config = dict(
    hidden_size=192,
    vocab_size=32000,
    norm_eps=1e-05,
    attn_scale=0.177,
    tie_word_embeddings=True,
    init='normal',
    init_std_o=0.00503,
    optimizer='muon_variant',
    weight_decay=0.049,
    batch_tokens=65536,
    doc_mask=True,
    max_steps=4329,
    dataset='wikipedia_en',
)
Each number is 500 + 25 x the weight over the matrix's rms, rounded and kept within 0 to 999. Layers, rows and columns count from 0. Numbers have three digits each.

# layer 7 attention value, 192x192, rms 0.0705, rows 49-191, columns 128-191
481484515537472510489499469536516496521493449486475468448483495467498514478501505469494511508491493483547538535493499511515486467501494525520521500489544452471490490508490522514501486504509455
461497503497492478486474512524498496491513511483473472514485516506478562517483451538515521494491473542510460472509459486470495488528500485514514480523489534491493540540505490508490497459534515
459517488537474476503458509457503483526476493496506511507491478419535505503515493506506505515529482504472532510481503489487513505473496458496483503489499486493460539540506503491476526491556508
510489510518509525509556468516484547486450510512468550496491487511452492490478497501522502476484507518498492490491481472486491487505487491496493503461467509521487547552513496536493543535519477
511509498490534480504489488497515539508494546493499525541505556485478492479468515488487474502505486526516547498497497498488536441499473509516488523489477560486518503534521531522481527479566513
506483482478523497493480507499520470479496526504506466512483471521494548507494477491523533532490535511476505525502447518522501507530514501543471500488473522522501535462494497464511483529502468
512487509484465523466463495513490498504491504523511494511510563454490454516522485521462500527532533487440495514547546495500468494522497485480495481479427550465492512476522493519501520485534522
491479518562516516447490464466483461526533515441503508519518538465474518534526495513510493535500498459508472473501495468532540510459425492553476567515510481502498476499490520526514508511482555
458525527480510511497499478539508496503524521505492524483482513464517512493485507500487514487509495507515549521503493478473534544468476514474468507503493531475480509504477451504539509534470552
527521552480503503509527461487472520529503448520495474504489507484490456506543469517492489455500495479470501535511475536499489506511489519497515498437479497506496508536485529497522501524489505
498517513480491504525497490504500475511519480519479518541509477517504526505483463477530479490519513496480493537481550487488557512461508461499528534478492472494548500573492502473531498539494493
484543551447456469494472477489483494508507463469474483517461429491534540476505536475510481511520544508460516527510505519508525521504519523512484514487499486488494500541503478483493444489487514
490483550560490519482514532473498461550437524476517522493494500478486495491489497503503448503470471478515500501496471510509505491490482462502553515528478514532526490533465478507513548506491489
500505536463479499506475478545492525475475480475483508537484513469495522495507498519481477516553488490528514491525462478494500504446459522489553471495490511531480478489482503517510455522517503
454481498503451524528488487491508506514472503541515500509506507489503518488517505471533483503474502498503476524468483493483504520500481431481502517506529489513474499489459511510504527469519516
530462503477498508483495493510511485449510475494537483515501513432475489555534516492522506471502541468574512492529513448521513538472524531493490459497484500507525521484515493478465483474496477
435485495519513533532521508488542479504462488520518539486524487507507505453487417514485499542523466506481469526494465497489502481477502470489491503515486479490452499496476501467482494500523460
500512524505476524537499457473480560482540498505459510505500478521482506522486447513463519504486501480511507472470521463521490480504505464527479504486502499560462478507512531563514544476481500
511461500510509542499486426509521485471524549478480503524502509557469521480512473501509512485505481496498488481496470480493556489492529471521506520489494471446489539525518466481473513490545508
483505535522508513519466520505530544483499545490477461480475476438512536493494470500522460451552463542489545474498519526534452488508505509486514533494473524497509499460498476503460500515518482
509457521484504529501484530477492499486495520515490532513479504490526485472527460477533506506495513499517502493504547510549522481541446516474484482514493484497453518492431468501494520544477437
524504546514519508474549494488495475495483471459477546528463510494519484521510501537520471510500491488492504466507493467523486528491514500542505548506510507544504511500453510473517501489535504
509538504476538503502512492506510504498509480496497477541503506507465467481471482515502480518478522457504450537525537484521496446524493497472502455516468509491519518507472484556492478460487442
521496516524484492489517504467532538573468504499471506500495506469492503505527498567506517467491459511475506518516501461530511517525523465540526439481477447485501550518549496431512453423503509
541496506463528510489506510498508464485496467466472525522542546504466488520491512471449522527488533494477498490493493484504497471498510510482476516495542512517499497445506506506453469481510502
505535504565497511456508468517496450526480465463519560527504472553497495484492502476508540500503443500533527513482497543470515507550484467493496503547536499510520527491528472495496508494509536
515497475452556505532523501485493485505490527500521505466519507526442507510493528475451464520519492492520522481526487461443536512531506517465489470522476550487457500510488489450487459507523495
494511505494512484535500499538506477513536476491483481488516492480468498498514470545507496501468501475485504457466523515508507543505489486544469484505512458557489534530480463496494499487494504
546522506446461486505491476520459520521517522525526506501544485458543499517515508428483452482506516501498487507478508521495477492531508537471487532505482510470515518484459545456525521485482501
482498503488500492490470514526488461496513529529480493490488537502502490502552474526465474488479483517466491547424481533492497525537522501522514519505491531513457499474531465517518501504465500
468552534487511473503478486522493489445546475518516505515487508535499503509551496520485566453486508507492536473509493482511503515519537507523486472512479444498519483501557515521499554482499504
524465498490487529543530462510506524563464496501516501510493530521433525515503527463446487490479503514518506477546480516517520496492477542515547472494515488483504515505526476513487499512544504
488530474494523491469495479485517486472504519501558471538514465467530462457488506485505494533512496499510504520490552503445508515504480485508558497492475511526520423490476512505525534489478495
480509524546519516556516505510506456508540478434528523517486463484459507509510521471485494520504497537501484527491529516490529498517477522493542535493487532494522530475474463515480489454511510
564472516481564537482511486491501505463522516514521507528496493499497483503514485468490490503480537529527467542477490516537500522492488514494477483484469558528483477508534499507469494519527481
516522503507488521533459432505481524487489501483515488485495491467484565472494454485503496494490521508514493531526522552501479511501503516477531532509491479519522504510497504492550481522470516
495497466517527471484437489531475508448493503518484505498506473505490508489535480488512498532481503509505530520515467512475467521501463497520470544474530497455438513489521533478507560557485505
486493519507522496470531480471529484547473486497442500480486532521507444467441534488518511532486529536532545483501507468507463474476505511505483515544535487484498465457516482474507466468504518
475499487491530496515481537469481471436493528492461432453509501441509491573497468524469534508515480462560474475505530486507477562491527498493500424481538517490561471498515479496508534522505488
461469491516510513487498503487498504474457491495511528512532495527532488535505509469502517501462499504491499496490536512542498505517531529464534512481521465511491480454496468447454483527478475
488497508507476553496508499494486493508504523520526433515469535462475465509528531490491469552504482453518499564502515491527466519496508526507498533514508498467485503520504506500542478479484522
525540479486508525488558485525531543533530510437504522511451537544503486447437491451485545520488488468513511473454519450492537478555491466475517471471526495494487526502490528514503457522499449
506529510485513499511474506480482517481479511494484482523497499492478484526517503464487489447518545480515461461522508489491485509473496531487499483528459530471498479528530498449481523538509465
484493457477493514511487514492529485527483483526519524504478526478488478552488500462500522515523484503482489505489501497485505513473529497508498455488509510505516496477513513512492482493494528
529537541524469494487539524469517508547490450460483528469506474512492522459485491539485501482555455549454483493505536515519532527548506475521441515466543520497496544470491456532474536483519492
526483550529498511525559516484514498516450507491492489488539497510514527493483524496448499487500527502545507466509510501563475461524510527500491553526517469507485487520543477481499504469501526
482460461488505519500483543485511500485471525537523526530536539558500526464501472494494522499508506499473468506518525465494491460513502517509511459501537513456527520519520497516498524487467500
535487507511480537490530511473480517472500534466502499475505513514436489489502495504500531481544508521468513517521529491512496528469497532517448497529480467467487534485512494481513474494502501
490471505490501454521512462517465505514488486520504454517518504475476509552537516509521495509494475468516515427480504509518436514488484484498507489530498492502516515516458535511506508507503563
500448506543535481526502493501491480461510509481475517505446519528496471513534483544541487500502516502499490504476488499503513493513514476470494496512482510522501484465488518497548477415473544
550458459478463527494482517526489518514471500536499497479507480473481500513483505496521495505461527468516543498489510468491496489487516511481510520470490526543499517475503530500462571506500478
465441497494498500497489494502462542489566516524502519441504496517470526524532483569502507507531532528486481501524500501523529516493514469466516533476522485514475505500463497517482502481503540
490488479511490533470507493513497493521519507523514499502476523542486487499494496497512486509510498520451500543494484496508514490508494486510475521552499517506504467523490468522524498510526495
494494484532514501474544487449536527511499494479490513475524535497547521522469529469491480503492484505528489510469543511491539484496497488509507478510525494504536504511496521521498494494466464
468505469512543500479516513514493506483506520524494539500498514504497460494464507525469504498442481506483494509551550454464477518495554469556505470498508492467504477511487495491496508481509501
526514496555475534496521538460498516491470464469466539500512475520471461435537486494459514522490491509496531543518517544526507506516502554453496535483514571503473508494498489505514505457498530
498465509532447501501514488493508521500467513504506497499469507485484503524493510472533482461501525519539498505537501515478509552515500484503474477452487514503508484503495488501506513504534572
511506539517479477494496462510516469533507527476481511497471501492543512491538449526541466480495537529510504459513481487491530507470479535502513544485466474477493520503497497510525462526520472
500533501497532514483500492514455517506529514484502503455508481510502511449496515515510520539501509498463500467523500499468543486476436495502481508516474472534503492449507476463479500526502509
518512532506480477491462486483501515509475514489518488501521549542525512540510463446498497514486461522485500480492524520507489495469514471523514523509528519508548502454484505488519477494505514
500477481510449492498517482520497455531455458495503493487518477473490516471536490495487481504530522497448461487491504475491535475486529514479523474513499513501525522532521464483491527511477521
492522538528462477499475491497517524459520486492491535479529502488438471468483475515527515493422499483511478483491498509515440545513498476465483521507515488485498559443486496500556470499488486
494520489429496509493550519480501499446506477457537536547474479516461499487507523491493495486490501527523524500533493491508493493527494520503512497512495506533518490495473506502466501482523461
519477500533505506485493494513466482513495500474490481490469490518503502532498497541540490462489483482501504469501495502506523494492512535526510505499511532497484486511498486516524516514501513
459492511493510520503501516467512521482486510508471506524486526544503521472531492528491483525473478508422511479501491460470526485539529529529512475500472517500499520482469478484484460481570498
472515450517501492458467506494514548495485509524511518524518513491522532498446523489476533534475512500476531479513525503481543506493503480497496451523465504516478496498538487485471500480507450
491541519506519503493442508519501493505556542455509494504530547491498507519508523512493514521521468537510480480509483534512498507515465513481473485489501510502518505485528514534468486513536520
498527562527543511492490474498462544574456493492488493512493486500475503517507486570516527528477474550502468515496493481487489528504491495499487503496507462490522490593497507495547516533522526
492488530467477485501510485458524499520508519513462498491462498489516471527527482490511524504525464513508545495485463520518472488507472428501482488456503476510478470509514520467488499489508547
509535508534518504502527464461478501524489542466529526536496494512478505522522482522475492543519486471458503495465504543521489469495489476558498481489498495508528501545468525495466460537492478
450451519464532473505555493524495514487478514510462516535488472492515498540485481459449506497492533454485472486467459493524514471466508494502509433541516512532499479475535538495484473493488521
469527505469465522502505509461525470546415505514523490475487459472490522469500528524463487469510484509524509531510496484504547537521494539502491508537499507484486471475500485490478512449463487
497506498457518496508515493503501524480477515493512438473519512508513470493487491485486524517496488495444526471550477544532522488465498530495503509448545525509506438512472469555501530488475512
497520547467486547466542494483471442520482513569552519522552505536485476473498475473511516510457456494500540478495482450551501487510521496478505502466492517490548483525543501529507455492491498
513512500501529468509469511497510510499502451482475512485466481534472541464484503508497478505525496486459484492467464463515540513515475498488524478487517535516517528511531471530482531506478510
480534484520504497478514519502500504479459505521503520536525475550473521513498489503506485535513535501515515538515505499455498503499508528495475476491498500566526431527476481535485468472541502
532518483494511455486453493493487485475489465505503483493467510443528518502501492493484492516519498545519504504506572532510502512464482541461520499492513511496525489538485463519488436480503511
495448482457503486511480507504487515525492527478469478493491500496499514495497499513496504490503522492521499568503500512508501517507483474478478473484536486495560481474491485510549508547522509
509503480464512572484513497517548472520439512531467535492487540532514512502529475497515504459486537502480520499501508532471477564515515482454550504484492478503516503504505489490521516530497521
476487503504488486514516487517510507511494575482503513467514453512490488503522479509524529483515505530539516451511506495509485472439482509495543472475482507486532527520515557503498472499513475
482553470489503505487510514532449485501522515503511496520498491491481468531526520460505526479532481460496514431536505488499531520509457489528528515457491493517494508492488505455501486498488450
522490468505515497505507456515529501474520492506489533486506503475524498499485489517533525518473538531472481495458525522499500498541472498504506496514476489457525507518505497478475514503486509
504467490493496494526535501501506487503500527504496546507493524502531456476485507455502504470532488525519506480521482485532506468488509489501514518500500514498473442484473491501510476483476494
509509460548500492498514480484503492470527506469472537529529487504483486503506550485496517512489488502522522529492523499502507494494557474488533421507560466510538470483486488458516465487483519
482489517487520489512488493521530536506478510511537481521485470492497464451465527489496487470517488475544532506505523509487493506484477518514484494478524496503508470459513526452489530523501481
486483512500517503493538464487491520510502487529474471505537511474515541511461511512431459501477520505460498469503493446464499464489543481501492515495537497552541557565519528499514506453492511
488449490552470498457507503533510565469494511512527505515515455520498456515506490506573485498511482457519532495516495518506469478469518543470514531508511521517471515505503486442572518504499476
497488463484497480541474514504469512487491524537463500529516492491475482512525510504491507544512492519512507553533463505480485476510527490492499490535492500529483470522489515472478489486511550
498509499482481449518507495487488484454504546514483496503531511542514498547514506505465502481508529513547519495514505484542477481481490528481457541464548506530475471509480440509488485501471461
519535544478488501491548482534497482536475502509484500506507520537476525452486522507516483507503479484474509497556490472494511504482515525471498499535518471518500505501475475502520487484477526
492455523527491500528459480469514517478498467521504499514514509491464528486474481534507492500514503512489518528473486529489451518508485482467490490537470476549471503477499544486506478488512576
530535511479517476543523460539507465493497477498516495504471536498526523514444544529470502498491494497500553475524509529519528525529477488464518510511513474528504511482491514500548523479463463
444473485542485471498457471477484441476491507481465479512510489517483488536502479537546531481545519471493481486516485508511536552501519485497503531484471485533508528505524523504504486536499499
458496471485546487500496484485449440515481501487518535497486477517503528545526515537472476485495445487523481532487495482534534499491474494508509455512437510483506516502497495524482468472506499
501525513491483491512534496484463548505489523455503496473488497492498497503486487482501459497542470515526486532510478505507484497526535465505501451462515503532479547461484466510520459538510462
496514512548482452460498472514470552488530500490499502482484456461469502483507472536481525478498479531497475499530526478492508542472482499512450527518467520521473474507485479522518524536511456
513470522470488520489498497471527473526481464553462511527536534505467502519493556473528460503495532472465543477502467497542487489518488517509482522494528515524488501518499478477546496538493447
533500490467508515507474463474477477488539514504467490498509550448514474541522501499462478477467498493487516522490472530505515435477479516543480505492478463489496520483540523496532486502482471
454488504512445510481513551492510496508506513503509460555510507538539474543509526540538511512496529532483516498484486492492502524510514473541526474472490524510498476488511490500477525476529497
519454487516428525516479534489502499487543530494493478456490492503542497498504485529509509488482503468481499526511508535509534510527497479509493475500510529485509540503491515510529485516480477
514515505507492499492499529501497492513467522503525449455529534500503511501507521485501487524517465480481499494546492462482461476531481507508540517496551510478510493530478511517474512538474518
526501491455489533476522502489549498493462485572499501457509543468509479503484509482482513509503524514536493507518488524558513480521472444472499518528515517486467486476510508487489520491482495
526496490486492471479522491533505530548468478467510516485505475530522490474478452507436555483488453514467506505457519513502520479512531542508493535516505502464512525534492493474514500535493533
440518493469506523503510497516492465528500472523506507462489521497519482523473502467447524532521515542503496499502455483540496476505492543509490527494520489496503477533520533466474520508490462
472502517499492477538552519480492494487468539498513503503489515431541487559519498516524514475476523490491510528506489486461493500486495474513510492510504457481509495489494495453486444505496517
516526442491490591499514448459504476517537526515535565488494495480458515458477514478492484494475516473482479527483533519531465527491473439500518528464488517531506476502489510463510488546450473
541509506510479513501445493497528512538488487514534527494507491483485466496524476504517520525517467536552469502507452506482488521444509521481460455528495452513487508505489509484509511529540488
469515485479515497523534503483468488475476513519458506493489487483505488489479504563458479477479491496505474507519497515510481496512507545533524472535495473507519545499506486499503514492485476
494460510472502518459481499531512544474534509479487484487489466499492511502496498478502484467485517555471499510503494535489500495536475461472482481488506494532500484495499535498500506563515463
504474470475504455468515502526502494519508541492475532502464514508521507517487472440481512482518546485501474500487482465502491494510488487539511479505465473480466488532524493482513527525523497
485483459508523515460511482480479535470495517511509506480489509543537465504501492556527491491476498531529509460474491515464518546501476533498460556483462474526481497453444509488516488510535467
471500454493516475500518530511475524461506495473496516524462515488492480487514472486528519481560496512524483500494499521518503503513529515488518529505479512529485469456465521508545497529536487
493474454480464506507500543511488545488529515469473518518492470509519495497496557432522495510515506518479528500492496524469523513514481522492483485481471484526547511505506498507489505479481520
516446528512516476477490496520480484454507531486530508493534517510550440495483472538501523500516483508543497466492481516484487485502448478516493532497542457539477473521481516483498490562511443
470521471536491505480520518447508479514509525488506462488519460500496415482471534508527511509500483504506507434516476468526522520515492509492486523487485488491526541485520510526469490522529448
468498490521487490503476487515511484489508516470509484501485511470550492552537527510528489504463513488488505455483506509495463503476509523510490531488456447516507520504458513496542524470473482
481457513510525534494535506492509527541461547527510534508441506512496474482492513560486519455516470454507481504474518493574508474454491511534483493494492539507541546506526509544524539455501509
554516504479457501480523500497505481504498518539498485495472501488507555547502527522483487489489508511527527501487514526482548534468504491514510495490480489516486495481549447529469459534517480
484509532495507529492496503526525488532480467532461527494490485478523492559530490536536486523508506488552495488496471521504506463494527501504497534516514469519495505489485514501487476502514479
486562469471482481516515510456503524482522456469525480512506547503484530491473513486496489469482511539478520478539450499485450480458529534518456542471483462484495529451525508516497497467533474
470498530497493491508500479505532493502500505466530436536484491515469513526470499536521508525516552483495538519518489452462526470470543502461525536491525510482484489540553476524494492516483482
496514479477535499460505557498480494450461483526497475503499495494547515494528538524495488520500517482465501530480516497536495537506498466532531468500468491431488490516504466509505497525469480
480460510534476480519494517459526514504512457497477483540533523540520478488482486508533509535485505523497454475501510540498508489555520449512525529510464515506485540510508495538486487460511532
529481481480485472532546490518531485497487503528492529490498477534549508492510527500497519466520496504457567510494482515526493521487484498460487494466549461502506510510515479514511493465454531
476509495490473517540543574565503502450500478536494509489488511527522481477470512493495480492494471498505531493502504536483494533546528500494466459512517508478489516512537479509536496543511458
512509529480418561535484482465438491484530492499587482511487470500498503490490467516504453478540484506501491514520451516517508494473468466508524503502481525520535532511484503457534475503533465
508471531524499560540458550526496467497484515487539435493521486482508486498489496481491472527445477481546496514474515488490539530529490516533479487475480508525522509511515499495507536479549498
502534497481475524543537496488497523493535485491479484499471499490530476477481552479500501524510513490499513469535466477522493528490441524512499508511482521500510468508453483508499517521489497
504464514481510485503521512476466489485478484484510517481499458494498482478493495516519509529517479523441521516533503507469532476477526425508526450507473454545478498512475462515485499526519519
495535506494463493521517502474495503485500522525491558493503502450449464486510510507493495502531447513488524522490533503504490495452513464502511509510546468458475524521482506470524525503467553
525468478483523483520491497503498491479497497489531528505523524541460510530519506511514512532486533518475500508533515483520512472468503499477486516520541467523506508504445496519527504507492476
484548504512541478468504471535501483488466473484481494529485487497482493529475502464507533527484541507528568503486445478493503503509533483515492522479501505455469493501511473492506486514526488
481489433494477485518468479508528497472489591504475474497484516468473509480533485503499466523489516501492510526528494570535554506520452466506489441506521502501494527481491438522511531496496508
542515502482484482489569517472506547520493518499504510497494477515534519490530549474492497522508496470434511494521493517518518440541485485510519437532516473539520536486558518452492490538489486
478515486483523495481515493482474499471498508509533493536536545506481517522508498537518478547530486497497495456559488496527497508505526490465527532468515480533520468530530522531515495474479536
466526501494512502488522504525529529509494432526491499524466482502496498489491501495533467493490505522461558446541444495462479499491513522452467516492482497525469492510526483504519506478510528
516492516533499487490531462501496500465489512482483522475581528466510446512554480524539435557487518472516490469521548527467509477515487532481517516486501484461516525474456497477528508520471481
496514522500511495488522469481499480510478558491485513525536512493486517521445504482476564455498503484471544513526544512526504528524498500507482518527514509531485473526502438471483474501454489
495484455518464539504480503496480533484542445561498502509464498460457532516510504501504471557488542480459499535515501478528495494522523465495471465491485520475493498495456504536525509507481461
468522525530461464435480478561532485534517458511512519548518483505473487510462503505481486544492503499449484464491497490521514502499458498558488473563480481517513500515485537483499518496449539
481513539530443471482530467493522516560481480504509502499492480499555438474489468493516490500514479537525464516495507501527504505493496483476490519516517503507517478528454434489517475488505500
490474469446488493493515554536490511523494489496497465509502502556483514517486515521542520504535492499479509511519505497493455471485491491473486464500500470480544495473481538509485497488536501
511519481475501478512521500516473513536511527499501532529515507532507500503486539466495528481508521517488501458473506523537514503483495478511523517531496469495496540496532476485522508498454467